config.toml
num_hidden_layers = 8
hidden_size = 128
num_attention_heads = 2
num_key_value_heads = 2
head_dim = 64
intermediate_size = 256
vocab_size = 512
hidden_act = "gelu"
norm = "layernorm"
norm_place = "pre"
norm_eps = 1e-05
positions = "learned"
qk_norm = false
attn_scale = 0.125
bias = "none"
tie_word_embeddings = true
parallel_block = false
init = "normal"
init_std_qkv = 0.0442
init_std_o = 0.0111
init_std_up = 0.0442
init_std_down = 0.0111
optimizer = "muon_variant"
learning_rate = 0.00527
lr_mult_o = 1.5
beta1 = 0.93
lr_head = 0.00983
max_grad_norm = 1.0
warmup_steps = 200
schedule = "wsd"
decay_fraction = 0.662
decay_shape = "linear"
final_lr_fraction = 0.0
batch_tokens = 16384
max_seq_len = 256
doc_mask = true
train_tokens = 87860000
max_steps = 5363
dataset = "wikipedia_en"
Each number is 128 + 24 x the weight over its row's rms, rounded and kept within 0 to 255. Layers, rows and columns count from 0. Numbers have three digits each. The size before them is the row's rms in percent of the matrix's.

# layer 2 attention output, 128x128, rms 0.0833, rows 0-99, columns 0-63
097:139124167133088110159143110129155093106095124122112129106110182138178118093128156081122097160136146118127145115170138153126119135122121139147120157120077106138137147134133079170124145101127126
098:186156173098119147108155128115097126125096115124146117150127107139131066110108134121134153116165122149093112157137106122142108115085122125140133164117145132143084149158129193086125121137144092
099:120164085106127176104141122168121177143157126091141173116150140128127147131133111140106141124133138145109127143117146119123118129131137109136171123074096141124157124128105139076154123117140127
105:098134141125161120115141128107145141133155157154070125091153120095124114110106128121136145106138117106144109155068163098167140127083076161115111093110097158115142099108105148149150124058124108
099:152136109115134146162134152136143090149158116167133118145211099082097131146147101128150122121133110168149124189108120155112156143165147108091143139119129144103127139117096157104124147134094147
097:142126102124096103140120170149130133122149108129136087138148105101159123102129151157125132101173108102161139163115125103098151110123122136151108112116161122128138090156111141122128079105115091
098:093142146142118156129064113166136133133132109180167134159123123136117148109134153138149165155108165147109102104155093124095149104104130161178119131150162123095120126151109151148147112119135128
108:140159111156087112141091152154164147113135136164139124143144149094118142145184135136127110093166141128096131152138161113131142103145146131141130131120108140105126103166093139090111142117123109
106:164151138126143123128140146112127091130112123122174085146165160144169126121146109124114151127128116114144141127133132099107094151121084147179104167087133155116144090139128140115148085086127096
105:090157118102128124175118190105152111134127162141116125140163136131071162169113131136134129148109138169120145137075160152112138138163164135132127121108140164104150138112099102116122164120097180
091:094137125121132138100125161085135168167143135147092136075115112085126172133120123132138137125105119071172110136059143133136097136110095135123142119111125147103128106116138114173177099108104135
091:129093123154120123164113107127151167069095132077150129127146170109155126100123126110131133145128071143148125157144170139135125186119129129116117150104088116163126163085124131118115155119160117
099:087086104070137096120149125129125137167126130156124084111116071112092143143119149141121138126151179110150155131158106165172108093118113128108127179128137143129100145098138112136128110123169133
096:139104113097097137080122103112118116098169136158131140112167114109142114131156139134157157143127092132156105155167114151080144125139130135126166148107125084104127132134127147126146113120116110
109:119148148113129109101145107083125143132093105115112153123117118136138163106169093101134142156089111157107137113149082145154080146086095151123118195115119148152116154124136174138104099156139092
103:113135144126073146109146157140143168138149134098123145097125114114146117105108135117101130122136134123127109147147155085118162131128142150118120157125085130144134109138137119123152133099115093
111:130132136119159121132120146165079114168149130176082129121139086095133145112123130168141126105100138148131146101135147158144156130138131111141170112154132072150114108136126133127127115131130153
098:090128118100174122128155138138103112153136118130152151133096132179127133158133149125117118115109119103111097108140109125069133110111119115119113097121149128114121137111078092129148066132118181
096:128125076137136163118161132146130151100132129097141168120184189123117096113115097131157149126143137089131121131148138149091108154109145114131120100088139118132168159138126147106118166142140097
112:111143162147117164116130105099112163124129151143136122155105112132083171174153086166151127148123112131144121090142142124122094149150139101137118158125140126090095103140149118088126125169097142
099:170134137095169105150114144102102102126135105168107160116157105117156139089157121141129128126058139190104117120111153093091169141091126148120113160143160155165075115093071169134127153139096164
104:107099146144141143107150141106134132127126131158128153141105100133114148151105122146100102122097125101116109100103119075126108136109132143157132128146150108124112138119126123176153111132118130
083:145122181131156114147146163160168118096125122148155096086138115099171125159127160118107134110093095130122109116121130124135089147119138096136115120153139149126152104141139107145140158159142142
096:135131143056132143151150118102161139117161123125112142131117143090109142127151129175136092148108122154124120127090113121186119136155145104117141104151147122157074127095109151128131156185122137
104:157153146057104139087165137117164130136127142123116131099166132119130141115123126122150119139138146114153128159121160153126156110110120109139142161085135143085125190093162127115169144089102095
103:176140145188159161149117102142140093106102099120111164129111131107144138148087149117110101135089124126099129156083173116121159096116112119140148106154133122074101110133129136140133119102153155
107:117118154092117148151148141120170135078152122135118115136131130143118079085097139161133148133184128146169096101113083092141141126120144109116077108143129105128133130125157132169163155093110145
096:125155131073104147148149108145169120094139155111148129147088177148112139127138160105137090129167165103128127128118089128141119119139134150135129095122145154120145152151123089124151093146113112
091:124140164094122121156116173144164101108126154098138132095148109087113117165117177121100118147085157123136113150140128160108124130104087149192161130149132110127121172151121145137102152139085157
082:105100131131116163147086136167114138112140174125103162120145149089108128090140120123164153124110187144163070121154143149112140136162163140086122140148128105162143137152136112149112134108120152
095:140152158158151149134174123127171127114123123159115153132144140133126152129170115095120127147141080149077121106175084101087127125149137107113124163130079114077151136100108114200141163105142122
107:152137157104153113145143141121165115122097090169137119101115155135134137104158142119154126139122070138118124087135127154143108097110118116143087111129106126088106142092099103162099124126154150
108:124140063136109094155125120103166133107152081132129130138131164119126163114173118095138144154144111104136142139133106110099149123135110145094122131122114119104119084118129139132098117163117125
104:127117134141112125121074121094127120132121120128195119139145147135111137098129111111166175145104101140139128097132096145112104128169131154161116110116133134108151176134163109136106094120142162
108:125116086143141105141126125091088145121124146151094147142136138138104126106090147167158115147153114115131158121147179120143167104096168131139152104151182106120091138085127144161112156102166136
102:132146145148110114124105127139121116155084164165136108162142147116109172137141110122136121111139158138121137119121101135102088186127148132144120143133165123125171130123127129115137107153103093
097:150138126105118106109089170069131116111117133161119146123118169095101164117128137117176146136087164099142126100058133126132158112164088186152130106143168120117110129151166112160156115107090121
103:116067092117128132094102113101139115119110117143109134117146104130123139123132093168127130125129148105134149120102157159104104111139116115124105158115141109130136128110166121147106121101179143
114:117068122143081132127115151139116134152132100161109124126121103117175109125125120103141122141108097116161101148135146137108143137113165135134139154107137086132118145120122104185109144142116105
091:151156121166179143136135180124155090135126111126142121135179142136128131181132111099132142131111130113119117141143126104086124149148118126122116158128112143070139097148138146152166149099127131
111:131117135160106157107110154145132161156140119091157144102107131128136147131111139139123163129116123134135133171149157133119200107143135147096107113141142164141083164143107159107144092138120081
081:137107132142149100109108090136140113119145120103146133092094174152194094100140164111087114119116128107097142127133134103195137103108090145125150075135078128189132148122104139159153143116162107
097:167112177190139146095094098121154113122176137150132111093127100100160097165165122140144143112116127105151107132154107131106114134120096115108134113170101157142119100155145153139163147145098123
102:126125125139126092099195129109167145108113110127138147096103146133104135187099144119111129134123085095113138123085138091124134114098105109105100094144106147120129157064122103108157127158136113
110:149141171133138095142167179084158066111140118130123078118114127180157112158162125138121149129118092134132168124112144123119107121114140091117094125118144158160108136139112140108119113149097133
089:122131122082114119133124148106104112148126096103141116132131086159105122138088133122143123135119146143105142130118156122159128093134160155127115149146138149126114094155151118092096108132168153
104:085168121121113133162132165118111133156142071144116135128092121138119155138132109076131143144156107133128118117113109120176104144146155123106164138143113080120129127172162117117132069165118133
100:153160171135128127145155157143161109146145121107157066120129086106115094121144132144130139098130089115148136143098076144152113108108115077129128095150147144133140147129127150111114122162098114
091:139101098183149089122134086162103121141086150109168106140176152101118130130074140164107130111143166126103189121189111163123122122137122120157127089129177150107166062134116131112108148103135104
107:148119121135129176147107104141122137081159127114130149115136105122098130159133149128158139141139112159110118121152121111091103126105126138128137131167098098100126103143104134136084108153178168
102:109170120204138099129127149138133125116105145181078128142134099093096102144168120137169140120106094152127152097132108158136117125104126140142131145129086116137172103113104121115122154096137103
103:151102138105134168092155113109176095117135163118123159103134144161110152096129112141111109114140156138089150127121148117162112083134136145105127108111133167142123158116114137157089090115159131
094:136144150156137154119133112139122137127092125084145126143125123132121134091132080150106133134113143137135138095129107139117121147151081096148097165077110137109120129132131132122134156102070144
107:127114131099138080123117093138106116152133105136139089190091113137133109146161106132104094106115125129169105119089097108168138146170092134122109109126100126161123105117155104073145116146088138
097:117103112126120167127127138117180104068157089117161169130144128174125117149140106155126147113104121131123155124119119144114137127135110141127107139116115116165132132190123160097145105125123131
104:127122166112129173158102088136113147093124141089134137139117114179113156141087151111120108180121173114157129134129157115080124171089133140171141145147134107123100160152142128118141170149091189
092:082125120143103146157080138078140099113144120141109152124155129149105098125115131112142134124164145127108140159122134170116125135123137141105149125148124115168147147166120147120115135089123162
104:113128136115079126141155092139091123138110105097094135156100121133133102105093125089158110153113118150130135140110143137144143126109171126126128149088136108114154135117134089110121124120130092
085:134094133128125160118147128134115109119130090115107183131183167135124106135113085114171148113131129115134121132147128171138140106127101104110119118120144086107146127191140144142095110072112115
099:101154119148126131142130149136143137156144084129110130129119142119126099109126121091170134128143103095102118130112086148158099124095148108134169073117127085115134130144104140152105128141123119
084:128118096143103119138139120149109123123092129118135153139125144142147121090080151131115095110113173158138146106145121133130141166111180157110099131148156134178174106126151109112150126144158117
093:097119133107097103123096090098175135138177110156139095105154113130138126106160136124129163136115130086105130142073103116097090139070104137159108133138103147129155135096099139143115151142156130
107:120088119159115144104125111145139137107160107106153112093100139146169108164108130128111149127131106128155135141139131131181083156121107153117118093118078166174120123170127150101127081174158111
107:078146059107132106124166128149103129140128106125110161163119116147116123124099158114100107115136130097106131138145109129092164109084103167140117116099132123100151116132101137117124088125140118
101:164153122130142152137130115127137132105141163124116098096094148117136150079159124196121121117151132085160164095097161120135134121160106090123124107145136105147102080118142118113139129152127129
094:149126108103164118136143139167082170104114115111134131119160118153118136154098112131150135126149134143158145103131140139152119175112149097140137121144158110137129157143157125080123160158129147
084:165158119090135139127145166131094149158135106154102160103161126087148136123123120117143110106133169138085121132106151122140129137130141134124143138141142164137120090162106127120148166136131102
089:097121138138169079136095135135061101143106177130096122129108111167136147132124149131085142133091165147117139083143117121129106138128101170139132148165111110178146107146121127167097114129143182
109:103107156173132157173112125148115128133161102156124129167114109139125088093130117136139155091114119130114125127152148136140165098092132130147114115130149130136098153181103156128074116106135133
092:121129126154103117108120099101120097110108174112124151170114171111119124138130120134120134133107131149117130137126098168170111126181148132109181118107151125158163112143152132113137110134104096
085:111138118143110175135130122136134114125139108153156106141077119131166109136104140172090119136111143083125137107096172135123127108133136114207156142091165138095122082148143077106182133116125104
100:118152144106141146125116098137151097143128111193102127124096094129102128095145132153119108115125155192093118097080119097143103116084093155151093136123074144122107128076066134117124076103170165
112:110126121127121107175172125122109121140111110147128127122154148146133111101106120122101162132174155124092162121139113135127129132124106108103115179148118133179136129118105116131109160120150131
101:144155146131113099102096152148136142145137148121146112063113132082142119086147149077157170113127099129121095128105108134156129116150141118102163085140108128136158182101140103141136118142131111
106:092132096148117167140154131110106134124105104132153170147137101134122134112125104165116104123119070153132153120143109149120106158110139136133125164089132114159125096126060141092140081129109131
106:144149139114146155148163123157103149133100179079147130142131165148155166095108125111097080145126110106138119156119153098142104171145159145135138111095144154146112116126097137135114125168113139
108:152112149119114100121106141115072117161105134126123086118115092145174096153148145123120094117162098094167127134141133136133108100153092135136118162164118114155138118168162096147106119118155125
082:110079115126159161170122108153106106144172153104125135159123106118093101142099126124121104109082172119151129112094144098109154140095119156183136087147181130128145182115107099144092129117121148
105:094123109143109129126118138119129147148141172114156101134121105159104153143130131162122142128141122135143165143122130141128117113182182129098133130134151195182164137118130094099141105135156129
099:109137113162157091137141156127150110124126135130109133112161129116150121148128143113131114108107097107132147161171153186137143127150158098092174120127140129141155101144155125114140154096128137
105:142136108152155087112109128107104132156139110103136135144130139151140118152167123123140144125085119133109122158159132114098179122121142107066122129157154143157102147097144184111136151162144122
097:114149102151127114174106163128132139119111171133158091128125132101135158151115172161103094119178101143171131130143136124100129171168118116142144120137129123114143125092130078122178101102120159
102:128073136119102119118150091113071095089145133160123146133116148141133092156090115163149140149119134168167128096138142113153132145167138114110142135110115092172092117120128095103165109118092169
100:158115119136168130116117119185110143139111180147099101124107098114135145074115164137097112114150138145138132141154138135148182112143126132109157104109125123125085107109092149166123178124099136
108:115135096188122117138112113105132151095123119094156132133141122130092127146133091150125150111131112091104173104097143138124104121158112090126138128147124125148165080153161103064093152133144156
097:124111147118101135169067105077104136113109116133150110173120136149159126132110149142123128173140110148183126159112160116130140110129104155179118162106176157112100150145147134143153126072123142
100:123137120113138133127118133184146132120134114107094094119082077130126113133123156114117110114150144125143111176117135130130150134079158109112116118124136115093102163129134169109139114156130105
094:116171136083136123121153116152142148126134127085151126100106119122146124107119160066101138138097140122080108142108093104158103130096131164138135133121122183120152131142127141133135134167163096
093:106117080143133147089099119132115123157132179104174108157150127128108105169111136163112102136139125085163108133163122135095108116180123156162150094133131145112164083116157107120128126110155140
093:140108113139127146120108118084117124152133135142122144130141134140140137114134117160091151118149171099096131133119150121060131121108121108117125161156154132145133139096143142157133133128172134
091:135129123140132113149145145143102128150109122164148130096130143113130156213111139098135144159124138116158121135124156107108127140125133132117139164187131143126120142103115072103175112152137113
118:142115145168115148124146082108139089125149146113116109101111106132124090097111124141128127140159102108152160110139109135134144084134094111125137100144112101105130119121135107161103121107109128
114:148127116152152114063159132156126063119118159119122104122093135153141097111157108134135146124045134115152131077137126133101130117142122141123085122075097130134136107090142097115116095130122133
095:129108096116177157081125138158150119119145160124144139094131124141135096134162124160128126104110146114108143096145112144153100112119116140147142122126128137166147155122104136149140133116190095
101:082151165155150134122148118187139128146127135128086130160132103141125102102103145117118133117115090103125099165116137133152142096106173123097111096136103131137177095134143156118119130098167123
098:138157120126129090171086111126132175108121098090110094116111125144143146072169113085153139128159098137135164113090118128138145179116126116114112132145114112148159121121140114109119180148104097
103:152135178143099096086101121120150109125072159131118098127083100139141115113167153120144078132113081141124144128139112180125135097141141147134118107108117118138133133117114104126108149141089102
096:122096107156111130117100095099125159116090151131152137120119161083079157186119119107116123142165164133119112138154145101139092154142096146117139157154120127114095161099143119112114119145153118
100:125090128099124060103126119121096101172106081124106112179130128110131119161111105092126107125107131153148098161098090120164125144170123131111123119112110093116118136124167132123127086103115136
104:141121082103149113091113097167163153131156150138099103127104101118147107142171143132133089121153176136130115140156076129134126133108132137125167110111113120128114117101115134134148168148126101